Weights of a small GPT-style language model, trained from scratch on English Wikipedia.
Size: 14 layers, width 384, 3 heads of 128, MLP 1536 tanh GELU, vocabulary 30373, 36.9M parameters.
Architecture: tied embeddings, attention and MLP in parallel.
Each number is 500 + 25 x the weight over its row's rms, rounded and kept within 0 to 999. Layers, rows and columns count from 0. Numbers have three digits each. The size before them is the row's rms in percent of the matrix's.

# layer 4 attention output, 384x384, rms 0.0399, rows 0-99, columns 320-383
103:466513517491513577475533503510469554522528493492497504497485532483551462500526531538512513515521460509514442482489466477539544513482489498534452523477482484522510489490465501538526468447558497
096:502536505476452427506495508487496465472530496479526502452512524467516484512499510521508515566474455511511492497486508479489503490502502478490519502546498510513513472495529454498497504531532452
105:504527547497512476510502501521522471493512541464476475542502515528505501519540546482501486509471500449537454549547478475468530492484469527516482480466496438492508466491489477478539467506515507
093:488459491459540489514533469470521470467481497467486489530488451540482473570524433516525491487502518485503471481527485504459460505562498548523495495461515473473538475510443469533514468545441522
091:549486490464520497520500461496493476510542513530505497472478487490491468488522511485487517524516532504530475466524487470480496523486480500492511486548468497497482483528483449461531497499473488
099:536513511524487528512492492449480482490484525471470501499501509495438497467465488510498494526507468472506519487506512502466524543498523495467516566453507520515517485485513498506474475507433517
095:518478483516516528494465489534512473508517502495485518541516525502475491506512533529494516494511523480512502522486511473488529506453492482531433483518497464442564506504459517529564444489508507
089:522529522491541509486499440506480502535462517486442482534521540501496557504543515492451484467503461497529549466462466478514509496556501491522478481486497500519519507501451485510519479445472537
105:492514518497502532477498460524523478533480573494470502508500505556544503478505523508485509509495517443493500494515493452482516511457469478498490480489484491479524487525446469540568458527489442
097:461451506493515463500490496506518521501474501497469503544515472544459504525511519554482440495512493444487515480493507528472520521542514488524514495509507455534505490513509496532478550501487482
099:512502510543520508483480513449532528514496513442525489470488468486480544533552510480534447481508494469493518527506509484429511504516481498521521521531449514499480479547489513502498494499502464
103:501505494516470520491518541452536516467451443563556469554463470514491541469548512494520515498499504532508502508491521481498493525488510567462476458553484502485498489503511519487503504495483495
103:528508473522522500474481518505515492481518483548538549473438439476484496527489441499479492460473489535511531528481519524507470485470457453493533518473460466474475467526540502467434529485507514
104:529447530518497450536456508527498515514485509466517532493501483505507458521495456501474490516545513513506496528521479530490466459475451478525481470507482489472486540518524485476507493491460468
094:486489498460460474468442522509497504512489487480522498477522494496515423494500519485518462514518466509522538551466518511529541515472521491484507424547540493465479561551501478507496527503479494
100:527477543505473519501513483491471453481530521493437505527544506502479539510501518491491503537478520486471538462529493498500482490532492473551546477460519459536525471521503449504493523504525529
102:504548518511542462524505485447500493534481524480491469511512473471511508492454484512480511522499483510483485453491498505448485527511462492498485503423503515452507436485504493489517530509495529
091:468537531510511475484517473465490483495455490557516460461459494517504483475491476487483561496530542516532520514504485513503448529455472494534522516470480462456505526538469526495545505489516524
100:479493469451496481515498518519468466495518455530514479504483546530480456463452557488499519529498526543505452499472491455499507466513531472486515485524539504511472475473565522497501512512525505
113:488514509529519529457511514511508532509500539476511521521499475476500540478505515467476503487521486553439502467497467554514482472542497513450514509558478487510478563496479485481477504500536543
099:481494462546502534450502518461522516510500523500539514522489521520529516500503460533493507500563529507524513507518481488531516503503530444520451494511454438471500551565480518504541441470535501
098:499488533515452533472539467504506504456523525499532481459460509449521522501516497516514509507495541482472478481519502516512511496482482503499516522466495563536448501490475492497507513451520537
098:475487475482484520500483527525515495532511433499507496438451498503546449526494481482495459521478489469521468508497502548532468484488524504469501495487506518509457518536512509439501553447507522
095:572503481513503521508535465478496450491546530535511505507450524528545516473468469544504519503447516492507461538477476506482471486500533517493511510506460534493480475443511477438517490498490497
099:500489527514503513507457504512535494539446497485487496507496458517541466510498500487471479537462521513489540476548471538485500504468434531524479523494449460439503489563493489470480469543445524
103:519512508514501586457498507474485490496445496474527511490462503451532477507506471494514516475504483481518496515462520524467500550470488461546543470512540514494543512476430520508525497495527527
101:524474515500466526467467509476476499499510466519524503497520549478462488511518518574489514438469471470485524507459503470504534494524533479469550463548534537487530525547519550537508525478494438
098:506498547505481465473472534510488520509456505458556565470470461504460507520475483484439511503529538456446466461530461529510437520463478474456571443494502517459471520549452498481476537457429481
101:474478477488565531495493520498515497501510514491511486546550526488491470490504501502556480487534467496479481541498552492518535512547475496501466500467547476513570519552482551498536502525503517
094:536508498496510493548488471484480502524454480476472458523520469559519500499516534516532501492483509481481452517550506521504479483525501563538463553468491515538496475431498485488503532496415596
115:512525511471546467468505492495488500473443512525478443550506466497497520514489519515533521472479510555503485453546522493511451500482439484496491553450533472455467466490504499502506524511456503
088:496499496458492471462509461509482516531551512464457552468547487531502503485525501548495473524499499434508497556487465516478477503516522522433495458544528480490530521467514448468497511520520494
102:501512437456458491547475484477515486467447474534522449449457467498504471447477452513549485533493516483515524535459481549502554546495507516489504519507484573467462500519463501483505499483472518
097:515514476472539477516511467529469488515502518475446513497544529519438529489533552509500505484527504462486495483495484486458462514491523500481513489527513542472531501466490482485507537518490480
100:469566557487510500506496484554515527490518477477513476497527505535471480487464485518472510523522516462508512515533422520483520498502452508452520513528505490522497519493552515454439482501506497
094:545514513542471501459511565455548532527468505469513514462496548518545514541465505509438481503493479507496492501518523490489481488499471484536563439500492464495470493564496510486526462482445473
092:511511484510488501504511483531518470462521490533451492519517486520485543514502519469502520542490504517520501485440528477522508453493475536444530502539512484455471491498515489536529494528509493
110:563448515472430487566490488479519450488473473482477498472491522471480501471465522523481536506490526483538504494499514493490530539483578499493461478553494579491509521480493468521494502498441447
093:479506477457524475533483529519466479477477560515489479503454492536487430499490454504549487469505496507533488554464517492523542514511495464540491523484541470486503528500493528497520480510517492
097:486493458549532509492466432468516515573496507535480486495511488491474473483525501528487465466501456454490528465498542487508513497515508528544484523539471536515534476492489518484458516455496504
091:496476511504541540523481528513476526464497525452526517513491509471520486425513522462523546474515531486492476519530495548447515558470475452508429486507458486475521556451524538473525500501491466
096:532502492530492497498509472493518520479530475490462483524471493514501505495533494514545524536467504509474519458490472536499555454520578527480458462515525535492478555497502525499494507424503453
100:536500512527509482495555476483468511462512484520472540484539491498445508561529534498468478508491468492525503458517548472504520499509469513522525494483482480539466461506461453524472557460535539
096:524523466514535480497503497474519525493489511488529485498466449467516492462435420506483508497509519514486517501496484550516452511475498430474503499455472522491469517517487491481488552523466490
097:532537443474516437457518484547512530498542531544465447525493488472468504497552515468526481538489493516538539516519488473514472453496498475455516457536459488463448496502526499490519527481506509
088:509463516524459497527472464512509486495501468496503529522476446524500523474466483447461487527512558493494510484470500487552485450456467498500500522497502503533465505516500481495476481506483503
102:492488518533516466532481482456536506469494501516530457511558512438474462509539538536530519488510469510508448537530515502490506520464442515495457521481457489483490463549507493455515514541532539
103:517461515477536552495492479506527490478457467501504492568514483516493530486508468490511491490462543458471502471484444497478461498498492542522498522457542524553548466521499511508541496549474535
101:535535504480540486517537458478510499523448516467497472473466532520535539483489508495482493442525504495449454521534457498451509507519510497478488486414468536497511460523505465454562448522510516
090:517421530498495511498523506448514429529488485494491495518475536521500538473541501495539523499481489468522553518483529490499492510529527503489458491479486453499518519519545494516549511511521481
104:515505480509516545459514503594531506498474485498458516492534498533462482517484442527459484488496541527452542446474467477490478501511490470506496473517506463490513464558536520490497468500524524
093:459482492499489512494513516534493533467478491468515441529441481515520493462457482496514474504503513507512485477478493479501516520470510487510479477496493529501493489512443518493492512472512536
088:497477540535488523515495522479492519512498542472514474481445508476522510504473492516488505493515487419516581543522448508437503529521511496479495458475460521517534544517545567502485502494458453
089:487534495506525456491508477531518463512495502543479495462532500517447474496505503507520535500507542535492524539517476464477463485457501509486510525513562495458521497468540497489510465516539522
108:536488532510498473510478502538509498481487474510547504496509506418451514545510506492522501453478498530462470446482519478470494522525489539445512475525528564459497540494459513511505537496501500
107:486517508525544463556489458494522526525497458539511480477523494496485507575509507481475493491527506573452481437478511471507436487518482480502493522471498507478411501464516563532489497442482555
100:516547502496472479539463510505534467456501492548483549509523505452527526541507515497553540533501501529491500488482513497487481516512521488477489506516518521496491506483511486570461533487499487
094:499557522509538456482481477514560476518463535516508498543493491555480505465460501481486581507506511501512483514515477567512513521490544568441483487517475530458491546496542506506511508464487506
098:497503497452506480561490518519489494543505501489511518470482549477560463527473459503500552505517477525549543518501511506482494520497525480517498474470481541521514516487535519477483496487541516
101:506547464489487490533529491490554511521519559530442524523496491525508538513537514522506489462479468526522521475544547493528531482522553492451451528499449504491476478423498476515471478507498525
107:485509483486524566521493513460518464530483490512516492454513521526495528522509470472529463476471481462456494492512460553469522503504490514510517519467503469529508509519510472476507510496489485
099:544495470477471489493504479484506486466521509453446554475509467467542501502499476520499512535483498553479479493522506527540521482501516450481467444478531521459491500529493465508542513490492521
107:473510535504487517527445475501534461485490488499489480482514498518534496472492514500536499551459500461535476507478449495483507544479469536503515453492550482502549476496500448522491525564510438
094:533476547533472510494486511472498492542510522463534538504474545492513501507468526476487489524509477518532489538462512509470505493483526496457489474498502488536470530491505497495535479498526465
101:483473509472493499484515480478504507519501527458515457485488486449494534488474503501494507505549466466484522517490455423463465469495500546504505483497508497498511470524478461546480502524497539
094:474452534450509513495469504495487539562467469480520482461468530505516469481509483538492533493492471447502556516476535478444494498533496514526515496488510523537547468524528515502483538474545501
099:464489481507464475515519542492561472457549527512551525490515484516474453525514503502503421542490519500519429567515514499515543511477468499480473503517496472535507459528484482546537473530510502
100:523509474512449549488465476453476493484439510511515562480530439490473462501526520481472491474508490507513486500548520535536506439531476517547510495486497505524500490508468442552510489523464524
111:454445509495520540525491455460438500485479503497532546512462445574504481480527518472460469515505516467488471491506494529520518502512467474551562455462509490444512513521445469519517494504437460
098:455505505495522496470523524482487484476498520473533448460511533482465485511472512519544538441477485482479518552454524464436471519552502512477493493520490495442536502550524562465567508482514470
109:522451530489505502511572505544411503455484523518531466514473512548486496516499483502491477477507528464520524512487508490512475504507435487497494505435511477529490490489490536515492557461428495
096:521473478478481495559522445526489535492512466520506526507494471504418473447520473521511506511523502447523487565552532477518512484443509502473487480487503496470513469445500483498519523487498494
100:482509488484497481495466510534531497459496494460514534491491508508451491532527507513494471549479501493508504488519506479516522507447461538491502466529473526421456491531450494491516525516490510
097:500520467473532549459508522548476548523525508533501454535478520461539462445541484522483488540497464486530508482469480489463528506506509470495494472530493477500512501497464481498501451474521478
099:455443478471498533487481485504462511525492517543530509501476494477509478477476458502469500470525538511521571469484534470515496493517496490555492481513493540458532502537470511518479506486525514
100:494520528504514479498432448486484483543506461467495472498465508468504481450477531509472547456507489485527499487521511531481454522455538511477518471490557517445515512466512532444515519474469511
103:498506460483496519526489479538517503560453471483474469438466519483525492476499489483516563522530499514443499521502451488503502497493513518512436499500499563469537549541438529470492485494473525
099:475578490459495478463452464526460523505465517554503505470508494488474426496500513490493449510521492507508474496461505499525535505466530480521479504482561495432466504473481479491519464494506472
091:478487481443487441535485515551506561465516520555516481557473487502440495423480468504473533486542513467513547514516495481528489501466516452492499491490477504497571488529456494500487506522495434
092:465482517501483496533499463492497511520486467549522480440528469503483484524527504454484512466521530515485497551512486479522524467555535488517519519518488477533483513510513519458503494504540525
103:531488537492533475511489492441507489507468494467485472566521540469511517520510468494584475488479484485488500471449458537483533470595468493492440504464541464515534556494480434507510519496466482
109:506501431528481480542500530463511510469452466514522531470444436558503520482444433501471473506478487447470466508515448535569511490469543490477507511460473552547473490500436489511465528492464471
102:483526509510490465523487500468518551522459522472510500510472453539530487480488516526453524476531474512549494547549480497551524520461541545531536508543436500559463477473477499508507486530493432
104:576532524503472515461505462497469503483519513495518496528481479476491505488486456498486520476517513499537534480471487486501465478532501552487551494543489486494449499468481437513464546463473551
090:525462511499503508508516488452475444483578505480531496585488553502487537532516552513533534501479506541493463448508525522461506475551528471530453496510515461483518523498510546533544474482443440
103:538510514515431509468489500493487491500526537446525537476519505507521462533517528534488527453509521541515458508528535525529508497485474475528481487503499433528467547500506506547573483483506476
106:442478481456465517480444460489507472518505501540544504519526488518476442427516533518455507512533454501505496511473541515537548482410523522504496523585477492489531491554459462483473506531515453
103:512482496521478480483526531498497535524525525512521450516477486530503490461529538502501488493476521495529513517479523523496483508567524519476490494557442522541464483492511542480491559486512516
104:487510519535462518484496545509517508473483503509522488459475484480513523516454516479461424477490511523515522464514526474478485540443478474494517531491450478516429465527521488545488531502484490
114:551508479523491473494486529434564439493508513515552500429514476453515472545479441503567533489501501534442535531518541568486475530506507519516451517497440521485488512534512513514503497527492565
107:484511449520493519446540537496516517484530513528501491555487530499502551493543457538503469481497518486465500492487475492522476454485566471475496518479487484497471515528463511479494477483485499
093:467506461518535469536450501505498514501473503491494494477482426500493481494490462510480489533479469509491495510517575526494526505489517529500477482471463548439470519483496480500474562478507538
096:431531472502509455497475510463506530505475502551454488543548518542520494489476455515462471475482487508492538514477512499503520510516548477561473550509511455479455480494474493502487482512486502
104:497586505510510483505477471496524516478450493450434518528530522540480491480433519558511472503490487461476466496512493459432486510512529479455499433536565514446544476482490525495517507550462494
099:512485513474519547449517490552472545493537513526516488502536487503506533494513545465491456516496520464453473418475488476457454483484457482472552526487487509522476479496488522482501537487504512
097:499528473472502460527484506518517508537492470464481512482511474499499476498477496497478475529494501500523487500508504489487499509493536531449482518485491567462488475488536466557499487554498500
105:509490537471489477550525440543485506534468501477520516456518454489467479481480536497480563481542522442467440457509465505500462522445504519457516496465526566517559493459465479466505504539508491
091:542520486497542521465480507500524448534467440508493511473508482440499486537500494483535500456485466502500456520481491507514512498497559476506507512482537527463504526532516528512545482536534520
091:524485528490522471504513503531488504530502494526494491518516472520499507522530544491512501492468460512514526508491508474488465508525490526465499539511498470525518489404573494491486554535500535
092:516487540513503498512543502492481514493486484492477503480478525505457540499497476517463499492496540480504550443515446506517500521495472481482523495523507466499482497490529499473471535457432485